python train.py --n_layer=16 --d_model=160 --n_head=5 --n_kv_head=1 --head_dim=32 --d_mlp=448 --vocab_size=8192 --activation="swiglu" --norm="rmsnorm" --norm_place="pre" --norm_eps=1e-05 --positions="rope" --rope_base=10000.0 --rope_fraction=1.0 --qk_norm=false --attn_scale=0.177 --bias="qkv" --tie_embeddings=true --parallel_block=false --extras=["capped logits"] --init="normal" --init_std_qkv=0.0266 --init_std_o=0.00471 --init_std_up=0.0266 --init_std_down=0.00281 --optimizer="adamw" --lr=0.00197 --beta1=0.9 --beta2=0.98 --weight_decay=0.079 --lr_head=0.0181 --grad_clip=2.0 --warmup_steps=238 --schedule="wsd" --decay_fraction=1.0 --decay_shape="linear" --final_lr_fraction=0.0 --batch_tokens=32768 --seq_len=256 --doc_mask=false --train_tokens=431500000 --steps=13169 --dataset="wikipedia_en"
Each number is 50 + 12 x the weight over its row's rms, rounded and kept within 0 to 99. Layers, rows and columns count from 0. The size before them is the row's rms in percent of the matrix's.

# layer 11 MLP gate, 448x160, rms 0.0966, rows 18-24, columns 0-159
103:65 61 65 73 56 56 43 66 45 69 51 71 52 52 49 51 21 57 47 32 39 41 52 48 50 57 61 59 60 25 44 59 71 42 75 62 53 47 19 65 38 44 40 38 61 60 70 47 51 35 48 49 50 59 41 62 32 60 50 40 49 38 36 45 68 61 42 73 51 44 50 41 73 55 59 61 52 50 74 60 30 51 63 21 59 57 66 35 50 41 64 44 45 43 54 50 59 55 62 52 59 68 48 68 51 36 28 51 30 47 40 56 52 45 59 58 40 59 28 62 54 51 69 65 48 68 66 61 45 60 42 52 36 59 41 52 49 37 46 60 49 60 55 58 30 60 50 42 58 47 42 43 57 63 21 50 50 69 52 72
098:65 56 31 56 65 36 54 54 59 61 71 46 73 46 58 70 47 37 22 39 29 34 51 67 61 64 68 59 42 39 40 52 61 39 40 47 46 43 45 47 54 33 64 46 49 38 49 58 49 70 36 45 50 53 44 37 53 43 70 64 63 39 60 71 43 35 37 67 51 65 54 46 46 52 57 49 59 27 60 60 65 63 54 44 63 43 63 45 53 51 32 71 28 64 51 47 27 48 56 44 40 55 65 65 34 37 71 59 44 37 61 48 54 50 49 40 37 40 37 52 50 52 48 41 77 80 44 47 50 65 72 49 49 65 75 64 37 45 57 35 48 44 49 37 40 68 42 38 52 64 57 47 50 73 37 37 66 49 68 47
095:67 36 82 65 53 49 59 58 62 48 67 47 55 42 46 49 53 26 51 32 46 24 42 49 54 47 53 57 39 35 57 41 64 56 53 58 53 45 69 66 54 33 54 75 43 50 53 49 52 48 42 63 43 40 37 54 38 65 59 30 44 57 43 55 60 59 39 47 50 36 38 51 49 55 43 52 50 56 59 37 38 33 56 47 64 60 39 53 46 53 27 64 84 39 41 58 33 56 47 61 51 56 55 34 59 68 62 71 45 31 71 62 69 54 41 47 45 67 53 40 49 36 72 31 51 64 42 42 53 60 38 38 55 54 33 75 43 44 74 61 50 66 44 53 30 61 38 48 63 35 79 57 74 61 45 62 55 50 30 48
101:52 57 47 43 57 37 42 34 46 33 44 76 57 62 55 60 34 60 44 41 23 69 46 65 57 64 67 65 48 45 30 40 45 49 82 42 62 59 37 60 41 41 33 37 53 64 64 52 69 60 40 64 58 41 41 53 35 58 25 44 41 54 63 58 39 38 38 53 60 46 39 55 46 43 39 23 55 30 62 34 50 46 65 49 55 47 62 45 54 40 61 41 52 25 58 50 50 53 25 47 48 28 41 44 62 51 64 62 55 40 46 37 54 29 57 34 49 39 45 60 60 38 49 61 34 45 67 60 33 46 39 49 48 65 29 75 37 33 42 39 49 58 53 46 23 62 27 47 77 50 43 54 59 50 65 56 39 42 43 55
103:53 61 35 53 69 46 62 73 72 44 52 50 56 64 54 25 47 52 58 67 50 34 55 58 39 59 42 45 35 36 57 63 50 48 41 57 32 39 61 41 20 49 73 52 54 44 43 62 47 48 58 65 56 59 32 64 53 32 49 55 62 36 47 54 42 50 19 62 41 40 65 68 55 70 55 57 39 42 49 61 39 59 34 61 33 49 49 40 37 59 23 45 68 66 56 65 38 50 56 37 46 48 61 50 56 54 61 46 41 56 72 59 50 49 34 67 48 45 44 64 86 65 46 66 45 59 39 48 50 44 68 31 52 65 71 63 40 28 47 47 49 61 55 56 67 28 54 59 46 50 56 41 51 52 34 40 37 62 74 63
095:33 66 90 49 44 55 30 29 63 44 62 54 39 59 72 54 35 52 40 50 49 56 56 40 46 59 45 46 37 52 55 58 66 30 26 51 43 47 55 42 38 40 62 80 53 50 56 63 54 44 50 62 56 29 54 46 38 55 67 66 50 49 64 56 61 53 52 50 38 41 68 61 76 64 45 26 58 23 59 61 38 62 59 56 51 45 69 61 63 54 49 64 69 33 48 57 46 44 42 56 29 51 65 44 59 66 59 54 32 70 52 68 27 72 45 45 44 39 60 37 52 49 34 66 55 44 66 52 63 44 65 37 56 33 44 36 47 37 48 64 68 43 48 55 39 53 51 54 45 48 41 62 62 62 65 57 39 32 63 54
102:67 74 54 51 47 60 40 26 48 57 43 53 47 49 59 27 55 35 51 46 32 46 63 43 49 65 66 35 47 45 45 73 55 53 52 37 45 52 33 42 56 40 60 45 59 57 71 63 52 49 79 53 50 62 40 40 33 33 54 47 62 58 47 41 52 35 72 53 68 25 55 72 61 34 53 33 48 36 51 51 48 50 57 49 33 57 44 48 50 56 45 39 39 71 57 35 53 29 34 64 43 37 67 37 20 40 36 35 65 56 47 50 59 66 52 60 49 40 53 52 65 23 43 30 57 45 45 49 46 44 54 43 37 45 42 58 67 45 62 28 64 55 49 47 42 48 23 63 61 30 27 41 30 47 27 37 40 61 54 49
# layer 11 MLP up, 448x160, rms 0.0977, rows 18-24, columns 0-159
095:55 58 54 57 53 44 27 46 45 61 45 21 33 63 58 54 26 54 51 33 64 53 46 42 53 48 42 46 50 29 29 66 73 63 41 48 43 53 64 49 47 57 55 61 55 34 54 54 46 77 43 71 37 39 45 38 41 62 46 51 35 47 57 55 49 46 63 47 36 53 52 47 78 41 40 27 76 27 33 59 69 49 40 43 50 44 57 50 38 67 46 53 53 59 59 62 56 39 62 60 38 37 88 65 35 54 52 45 45 63 39 75 66 56 42 61 33 47 48 46 50 32 32 40 62 69 55 27 43 43 40 45 41 26 53 58 45 57 46 30 55 29 63 63 43 55 45 52 43 30 37 61 53 45 40 63 54 54 43 59
108:38 52 35 45 34 50 34 50 42 56 57 50 43 56 45 37 51 47 58 52 53 68 46 83 53 59 62 33 42 38 55 69 40 66 70 56 16 38 56 41 45 57 62 21 45 49 53 57 48 49 64 69 23 47 71 47 58 60 51 43 66 50 71 34 54 50 30 59 48 59 34 73 51 52 44 68 43 27 32 39 51 44 41 64 50 47 43 56 75 49 59 53 42 59 48 59 44 49 62 48 40 41 41 41 70 58 46 32 51 62 54 61 71 35 77 45 64 70 51 35 58 32 64 68 47 52 66 65 64 36 54 32 52 59 35 62 48 47 56 45 50 33 50 41 62 65 55 64 38 53 57 45 48 52 66 30 40 36 49 60
092:51 46 57 67 44 49 76 34 60 51 54 61 30 48 79 67 32 70 65 33 43 41 47 64 50 59 53 47 46 28 64 34 47 57 52 35 63 56 49 51 24 44 31 56 45 67 43 55 48 42 50 55 59 32 56 68 39 71 69 33 47 29 58 54 53 48 52 62 54 44 44 31 55 55 70 76 60 49 53 40 41 38 49 64 52 41 30 59 51 40 36 57 58 48 47 31 35 50 27 25 58 57 67 64 44 61 53 59 42 53 50 53 46 68 45 44 37 44 46 45 32 62 52 71 22 63 64 51 44 35 49 78 57 47 49 47 64 57 55 45 42 48 35 54 63 47 41 60 44 47 60 70 51 37 64 69 47 38 37 37
099:60 62 41 45 29 41 42 63 54 57 55 65 43 62 36 71 65 50 40 47 56 45 37 24 30 57 58 40 58 52 57 51 43 55 37 58 45 47 36 45 56 60 31 41 38 54 55 46 47 52 77 47 63 47 47 91 61 58 66 62 40 32 50 22 63 41 40 47 37 40 36 51 51 71 62 44 45 43 60 53 64 59 31 77 58 56 49 33 46 55 50 32 56 34 66 39 46 35 64 51 42 78 41 46 46 60 37 58 43 29 52 69 47 37 41 29 35 52 57 57 58 50 51 45 55 61 39 24 50 40 45 42 42 38 47 72 55 39 31 46 58 31 40 29 51 58 47 42 63 51 63 41 57 40 63 52 60 57 54 72
108:70 50 42 63 32 18 72 70 22 54 38 25 62 57 55 47 35 46 38 62 51 61 45 54 55 51 52 29 38 56 49 27 53 34 75 48 46 71 26 65 44 55 53 67 48 54 28 67 33 47 53 43 43 38 58 43 28 67 43 63 60 48 44 49 62 65 62 54 51 39 37 71 41 45 38 44 65 45 37 50 55 61 52 29 65 29 48 35 37 44 42 44 51 42 52 58 59 45 45 47 41 43 69 62 57 49 40 48 57 50 50 33 54 50 35 47 63 58 37 49 59 51 53 79 67 62 49 61 51 51 32 41 28 44 49 29 62 38 65 40 37 51 43 61 46 59 48 65 51 32 46 50 44 39 71 61 61 48 36 38
100:56 56 49 58 66 58 52 62 47 40 54 34 27 49 49 63 58 55 66 44 44 64 69 43 38 50 37 28 46 54 73 27 66 60 25 73 41 49 43 69 42 50 54 47 44 77 58 36 50 52 51 37 61 36 47 59 43 59 46 44 43 61 36 53 41 60 39 39 37 69 53 61 57 56 48 39 48 55 65 58 42 43 31 50 45 45 57 40 71 36 59 65 33 46 77 39 54 47 51 34 55 43 42 40 46 53 48 51 54 58 44 43 53 50 36 30 71 74 52 63 60 51 53 33 67 24 40 55 52 46 47 42 42 62 21 55 28 46 53 56 39 59 39 54 22 16 54 64 63 51 63 46 52 32 42 42 58 26 42 53
108:51 52 72 33 50 62 60 64 34 70 48 61 45 48 42 57 56 41 33 45 42 35 54 50 44 55 59 58 56 40 29 48 31 53 55 53 51 47 63 78 60 63 37 41 64 62 40 51 62 46 62 62 28 43 45 72 45 55 34 54 45 62 59 79 55 31 25 54 35 53 40 60 45 35 31 33 51 63 61 38 52 32 42 35 55 61 39 56 41 64 39 44 46 30 49 46 37 60 56 41 45 50 46 49 48 21 57 48 38 58 48 73 58 62 59 43 67 59 60 57 42 73 67 55 27 34 58 74 48 55 63 74 45 48 46 56 54 48 44 31 58 53 43 61 56 52 39 44 64 72 61 49 50 44 39 60 80 26 59 56
# layer 11 MLP down (transposed), 448x160, rms 0.0967, rows 18-23, columns 0-159
096:27 62 60 43 60 74 56 55 58 56 55 32 46 65 63 61 50 61 74 43 82 80 54 36 39 58 69 34 43 44 40 53 39 58 50 30 37 54 13 50 37 38 54 49 32 43 67 47 50 48 46 46 49 54 44 69 52 73 70 58 46 54 46 25 29 45 58 64 55 50 37 49 66 67 45 80 39 54 41 45 52 52 68 50 53 41 52 42 47 38 44 68 57 34 47 34 45 65 64 49 66 68 44 31 51 46 52 49 46 53 55 57 47 54 29 60 50 42 45 62 45 63 69 75 40 43 66 61 56 45 53 60 60 59 72 44 46 42 44 44 52 67 48 58 33 67 70 62 51 52 51 50 48 69 39 54 44 52 55 59
105:68 54 56 33 37 57 49 23 46 55 35 72 55 72 44 60 53 39 27 47 49 52 46 27 39 34 27 27 59 26 49 65 54 45 65 56 45 47 53 39 59 42 49 50 52 42 64 52 43 47 50 44 41 56 64 54 72 63 45 47 47 59 30 35 39 37 70 57 43 55 42 50 41 47 59 30 58 60 43 57 34 35 55 65 38 53 46 58 37 32 53 28 30 60 29 56 55 31 40 46 47 59 44 38 53 70 45 41 60 35 30 54 44 48 59 57 39 47 64 43 48 33 58 62 45 68 46 67 58 53 70 53 46 61 55 38 48 91 31 51 39 57 75 67 53 42 54 66 53 47 40 62 49 40 64 60 38 46 32 43
092:35 68 43 57 42 59 50 27 48 58 25 42 46 68 51 48 32 62 64 78 52 74 42 34 45 43 72 36 61 38 37 41 40 64 52 34 51 42 41 82 45 49 53 40 56 45 36 45 39 75 55 60 47 73 45 50 59 46 42 62 49 46 55 39 42 48 59 46 41 64 57 66 63 52 46 45 60 53 52 59 52 54 57 46 43 40 40 44 58 42 56 34 37 53 43 46 48 63 43 50 38 41 46 63 64 48 27 35 63 75 42 50 57 40 45 57 32 40 56 33 59 43 42 51 39 47 59 66 35 42 66 62 41 59 61 52 73 77 39 58 52 65 63 56 54 42 38 55 32 81 37 52 27 45 39 24 42 51 70 64
099:50 75 29 48 49 32 68 56 64 45 46 39 43 46 43 59 61 34 64 57 56 64 35 60 46 43 42 37 43 46 34 47 34 57 78 47 36 47 50 40 55 53 43 39 68 53 41 38 45 41 90 35 57 42 28 39 43 42 47 55 33 50 34 31 74 42 51 52 56 29 56 49 53 65 51 55 40 49 46 56 64 53 45 52 40 61 60 55 50 30 53 48 53 58 51 59 71 40 34 54 29 36 52 29 49 61 60 56 46 47 77 47 15 44 57 31 55 54 58 69 67 35 57 62 54 54 32 53 68 42 48 59 43 46 59 63 64 43 43 66 63 53 50 62 40 64 34 71 50 62 43 34 59 59 31 48 72 52 59 46
107:56 41 43 29 58 52 51 61 37 42 40 28 82 55 38 46 54 36 36 69 65 43 43 57 55 68 44 41 53 54 57 45 40 51 33 72 42 44 41 50 75 42 64 58 41 40 71 38 45 41 33 45 62 41 46 54 40 59 47 48 52 67 42 32 51 46 46 43 41 43 76 51 52 40 37 54 66 45 58 68 61 70 47 29 41 51 57 48 39 62 32 43 52 43 60 35 73 47 41 43 57 51 63 42 53 43 14 63 61 36 48 48 44 52 34 30 58 39 37 42 45 73 46 46 81 51 45 26 40 50 51 38 36 58 43 31 36 53 54 48 47 42 49 62 47 61 56 46 45 30 65 56 34 51 34 55 66 77 67 45
100:24 22 53 46 48 24 40 51 56 69 35 52 53 58 44 62 45 53 40 64 43 59 42 66 53 31 52 62 21 65 44 52 44 37 45 60 51 45 61 60 36 57 53 50 58 30 59 39 52 66 41 58 12 67 29 46 52 51 51 56 58 66 64 49 56 47 48 35 57 46 54 51 74 48 34 57 58 23 30 40 59 61 62 44 53 75 48 52 48 28 40 41 52 66 50 53 32 55 64 38 35 51 32 58 45 48 49 59 67 59 55 53 51 60 25 42 45 40 42 68 54 62 62 48 58 64 35 50 34 47 69 51 40 51 68 50 56 37 43 30 63 49 45 38 59 47 34 42 46 45 47 32 58 36 20 62 43 51 58 62